config.toml
n_layer = 16
d_model = 192
n_head = 3
n_kv_head = 3
head_dim = 64
d_mlp = 512
vocab_size = 2048
activation = "bilinear"
norm = "rmsnorm"
norm_place = "pre"
norm_eps = 1e-06
positions = "alibi"
qk_norm = true
attn_scale = 0.125
bias = "none"
tie_embeddings = false
parallel_block = false
extras = ["some layers without attention", "local attention windows", "shifted keys", "gated attention", "exclusive self-attention", "value embeddings"]
init = "uniform"
init_std_qkv = 0.0258
init_std_o = 0.0258
init_std_up = 0.0258
init_std_down = 0.0
optimizer = "adam_variant"
lr = 0.00247
beta1 = 0.9
weight_decay = 0.13
lr_head = 0.0142
warmup_steps = 429
schedule = "wsd"
decay_fraction = 0.701
decay_shape = "linear"
final_lr_fraction = 0.1
batch_tokens = 65536
seq_len = 4096
doc_mask = true
train_tokens = 278400000
steps = 4249
dataset = "wikipedia_en"
Each number is 50 + 10 x the weight over its row's rms, rounded and kept within 0 to 99. Layers, rows and columns count from 0. The size before them is the row's rms in percent of the matrix's.

# gate: layer 13 MLP gate, 512x192, rms 0.08, rows 497-511, columns 96-143
# up: layer 13 MLP up, 512x192, rms 0.0799, rows 497-511, columns 96-143
# down: layer 13 MLP down (transposed), 512x192, rms 0.0762, rows 497-511, columns 96-143
gate497 097:40 52 51 36 51 65 40 49 42 43 50 67 46 61 50 40 43 55 54 49 17 47 53 38 48 46 62 56 18 46 47 49 42 70 48 49 65 56 29 40 45 34 60 41 47 53 77 28
up497 096:31 53 63 57 64 67 47 47 35 57 46 53 40 71 48 35 35 48 55 63 33 49 62 48 45 28 63 56 47 37 48 38 40 65 65 56 56 46 53 44 32 30 65 35 35 41 53 43
down497 093:37 39 48 32 48 63 55 49 51 59 51 29 41 56 51 53 58 45 49 47 69 42 42 55 49 53 47 58 43 54 48 56 56 56 48 58 56 60 60 52 64 38 57 76 42 48 37 40
gate498 099:39 51 51 46 44 52 52 37 34 57 49 59 66 55 56 39 59 62 71 48 50 60 52 61 51 66 59 24 47 44 56 56 61 50 47 40 43 59 47 54 57 48 63 44 56 61 44 40
up498 099:47 53 35 64 59 35 43 34 52 65 43 47 52 39 57 43 77 40 60 53 43 36 60 46 45 47 50 52 60 45 68 48 56 60 59 59 49 39 45 55 52 66 58 37 53 65 40 53
down498 096:46 43 50 39 47 46 44 43 55 42 66 51 42 52 46 58 62 46 64 43 41 50 40 50 41 46 66 51 53 46 47 45 52 45 58 48 54 77 47 52 49 43 51 52 51 41 62 50
gate499 103:49 55 57 43 42 32 42 67 58 52 50 42 40 49 46 67 59 43 60 51 47 27 58 40 57 61 45 50 51 38 57 41 44 63 63 42 55 45 43 59 58 36 53 59 53 34 40 46
up499 103:46 52 34 58 54 42 37 55 43 46 73 67 61 46 65 32 58 63 46 38 53 46 36 55 43 44 44 55 45 54 67 46 35 65 51 50 64 48 47 52 48 58 46 55 36 48 44 49
down499 096:43 32 45 35 44 53 52 55 55 46 42 27 56 50 33 56 67 60 45 45 36 48 43 67 66 48 45 31 48 52 56 41 44 57 52 57 41 51 68 39 39 69 61 21 50 33 49 50
gate500 105:41 56 43 38 55 45 35 42 43 59 44 41 58 55 58 43 50 53 59 47 30 41 63 47 69 67 67 44 51 33 41 55 55 57 61 40 41 46 39 47 44 40 57 52 34 45 39 64
up500 100:52 54 47 60 30 48 61 50 63 47 70 69 54 34 45 66 38 40 49 49 61 33 37 47 47 30 25 39 52 41 68 40 46 45 38 63 48 60 32 58 53 55 48 45 54 40 53 44
down500 093:55 31 61 48 50 52 64 48 46 40 62 56 52 60 38 48 68 54 61 54 52 43 57 41 48 50 51 63 54 59 66 49 47 61 48 65 50 59 60 48 48 55 40 43 31 63 65 50
gate501 102:60 41 53 46 56 62 48 52 44 38 65 59 57 52 63 49 60 32 45 55 51 55 43 43 65 35 24 51 38 76 53 31 67 58 52 45 46 56 45 44 48 45 57 49 44 49 52 40
up501 101:63 38 33 70 56 48 43 38 51 49 48 65 40 46 30 67 44 62 49 60 42 31 54 39 54 44 53 48 53 50 32 56 57 54 70 73 64 47 25 36 54 52 48 39 66 41 49 50
down501 102:53 58 40 62 52 47 45 43 47 57 60 58 56 55 78 50 54 46 59 44 42 55 56 57 36 39 47 32 61 78 57 44 48 50 51 63 56 54 45 67 30 28 35 39 56 45 42 44
gate502 100:52 52 58 38 56 53 45 58 33 41 61 57 54 40 41 52 69 37 62 45 33 37 58 44 56 51 55 46 36 61 57 44 59 39 63 53 39 67 62 53 52 41 63 28 52 48 55 35
up502 100:53 63 51 57 51 63 50 45 42 55 35 53 62 58 45 48 52 68 42 51 47 42 41 22 52 39 39 53 56 48 54 48 52 47 41 36 61 43 58 28 30 60 44 48 45 63 69 50
down502 103:57 52 66 53 70 54 71 39 39 53 42 37 45 53 42 42 70 49 51 66 42 53 36 37 52 42 49 30 44 67 64 40 47 55 31 56 63 44 54 45 45 51 70 54 64 51 39 51
gate503 100:57 49 30 50 56 63 28 39 35 42 57 56 54 51 48 55 68 50 46 51 58 50 60 51 58 43 50 41 54 46 69 49 44 39 35 43 71 62 73 72 44 50 66 50 35 54 45 43
up503 098:71 56 44 59 37 54 50 33 39 37 45 44 57 37 27 43 57 35 65 63 32 54 44 50 54 43 68 43 51 47 53 61 46 53 37 72 71 60 46 69 56 33 39 56 48 61 55 39
down503 101:57 54 53 53 78 19 54 47 59 38 40 46 59 46 74 65 61 34 67 47 48 49 45 47 68 45 47 53 61 54 65 49 51 45 54 49 61 50 54 51 38 41 49 37 28 58 51 55
gate504 099:44 55 52 48 50 58 43 53 48 44 48 68 55 54 24 44 35 37 48 60 63 57 40 49 24 42 47 47 55 61 51 35 51 63 45 49 51 55 56 63 55 25 61 44 72 52 54 60
up504 099:54 69 51 47 53 60 57 32 63 55 47 42 38 51 61 66 48 52 45 47 50 31 39 80 64 57 38 50 48 49 52 43 48 32 40 64 60 44 41 31 43 61 49 49 51 48 49 49
down504 100:55 53 39 37 53 44 34 45 58 41 35 41 40 53 46 46 64 36 59 31 44 34 43 34 43 42 52 43 46 39 54 45 49 53 58 37 20 72 51 62 53 69 56 49 52 58 63 62
gate505 100:64 37 47 45 50 49 54 63 56 31 55 41 50 41 27 41 64 45 40 54 44 46 51 62 47 36 40 65 41 62 55 43 45 29 46 54 51 37 46 70 64 54 51 57 55 47 60 41
up505 098:60 55 66 67 48 49 50 43 55 45 31 59 61 51 57 51 48 50 37 64 44 50 47 61 50 34 35 37 56 36 54 58 46 46 62 34 56 40 45 21 60 52 45 58 51 56 53 62
down505 100:61 53 47 48 49 47 58 58 56 39 53 51 53 65 59 50 53 60 44 40 42 61 52 63 39 36 61 39 64 26 52 47 47 68 68 39 55 44 34 53 56 37 52 51 39 61 45 59
gate506 096:61 69 49 54 55 45 45 67 50 53 60 51 45 23 61 50 49 62 59 52 59 42 53 27 54 35 53 64 46 57 42 46 26 49 55 52 52 47 37 71 51 60 48 69 50 38 49 51
up506 095:36 49 45 54 32 41 54 60 39 31 52 54 51 41 41 41 25 63 62 46 50 49 66 49 50 50 53 39 63 39 59 47 46 44 42 57 46 37 49 48 41 59 51 72 63 61 50 46
down506 096:49 66 36 55 56 45 76 43 44 47 72 37 47 42 62 54 39 49 41 67 67 57 40 48 53 55 42 53 67 65 41 53 47 51 45 51 68 62 40 35 38 42 63 48 38 26 55 45
gate507 096:58 32 58 34 50 47 53 46 51 58 42 42 43 58 43 54 49 44 51 42 48 50 33 61 41 44 52 65 61 62 64 55 61 39 47 44 62 40 40 59 45 29 46 60 39 57 29 48
up507 097:46 45 39 43 43 66 59 54 42 53 70 59 39 51 30 47 51 47 62 48 43 53 56 41 45 58 53 58 64 49 46 51 51 51 38 58 38 42 51 36 50 38 48 56 46 35 45 52
down507 094:40 50 50 37 56 39 45 52 49 48 61 34 73 57 53 36 49 51 46 61 69 32 44 58 55 48 51 45 54 29 65 45 53 38 68 43 44 70 45 60 29 38 42 55 44 53 39 43
gate508 100:30 47 56 55 50 68 48 59 75 57 61 51 57 45 54 40 44 26 56 57 48 58 54 56 46 55 56 47 32 39 51 64 65 51 35 44 55 53 38 56 61 51 64 46 51 62 59 44
up508 103:54 56 32 59 49 51 32 56 41 44 54 44 57 67 52 39 54 57 53 36 52 44 58 55 51 53 50 41 60 46 62 62 52 58 38 74 47 55 37 40 33 31 35 51 54 46 39 71
down508 102:51 59 73 61 44 47 66 45 51 50 30 65 60 51 58 65 49 40 47 47 69 56 37 52 56 44 41 59 40 48 30 52 47 44 35 40 43 41 40 52 45 54 41 38 51 59 79 50
gate509 102:40 56 37 50 43 54 44 58 41 41 78 75 45 67 49 49 53 56 39 44 38 44 43 56 56 55 55 58 45 72 54 53 51 59 43 63 62 57 29 48 56 38 52 65 52 57 65 63
up509 103:74 46 57 47 47 32 48 52 64 41 44 53 51 44 50 35 51 46 34 54 42 45 44 37 39 27 52 41 49 40 44 49 47 50 56 35 59 54 55 56 40 63 45 49 62 56 45 58
down509 102:53 70 32 41 42 41 55 36 79 73 48 56 43 54 42 49 56 53 44 45 51 55 34 43 47 43 42 49 37 33 61 32 48 58 55 63 46 60 49 44 54 65 38 64 61 62 43 40
gate510 104:55 45 71 38 53 56 59 48 59 43 52 67 46 65 56 65 34 50 20 53 33 52 55 55 46 42 65 51 59 40 64 59 56 62 57 64 64 48 56 69 47 44 62 26 54 45 54 70
up510 103:55 51 43 48 61 62 48 59 52 39 56 50 33 52 57 53 50 58 51 32 50 58 69 66 43 28 51 55 34 68 45 34 44 62 37 60 41 45 47 54 58 54 57 43 62 65 55 45
down510 106:63 46 42 41 46 55 52 43 58 42 45 31 39 49 54 56 54 42 63 65 50 59 40 48 54 46 65 35 51 46 62 63 41 57 60 29 65 55 61 46 63 57 51 48 38 52 55 37
gate511 100:46 35 51 63 39 64 33 52 37 48 38 34 59 43 40 60 55 35 56 55 52 67 37 39 52 34 51 57 49 54 60 49 66 64 65 46 40 42 52 64 49 58 51 46 40 54 45 37
up511 100:62 53 45 52 47 42 46 62 40 45 33 54 58 22 46 61 55 29 38 55 48 53 68 45 50 46 50 33 55 67 58 41 50 63 44 38 49 41 38 58 36 42 31 51 74 46 40 45
down511 097:38 48 35 50 49 50 57 56 52 58 51 46 64 58 41 54 47 48 32 54 46 53 44 59 39 40 31 53 54 57 33 58 49 48 39 50 67 57 60 47 49 55 52 54 48 75 57 35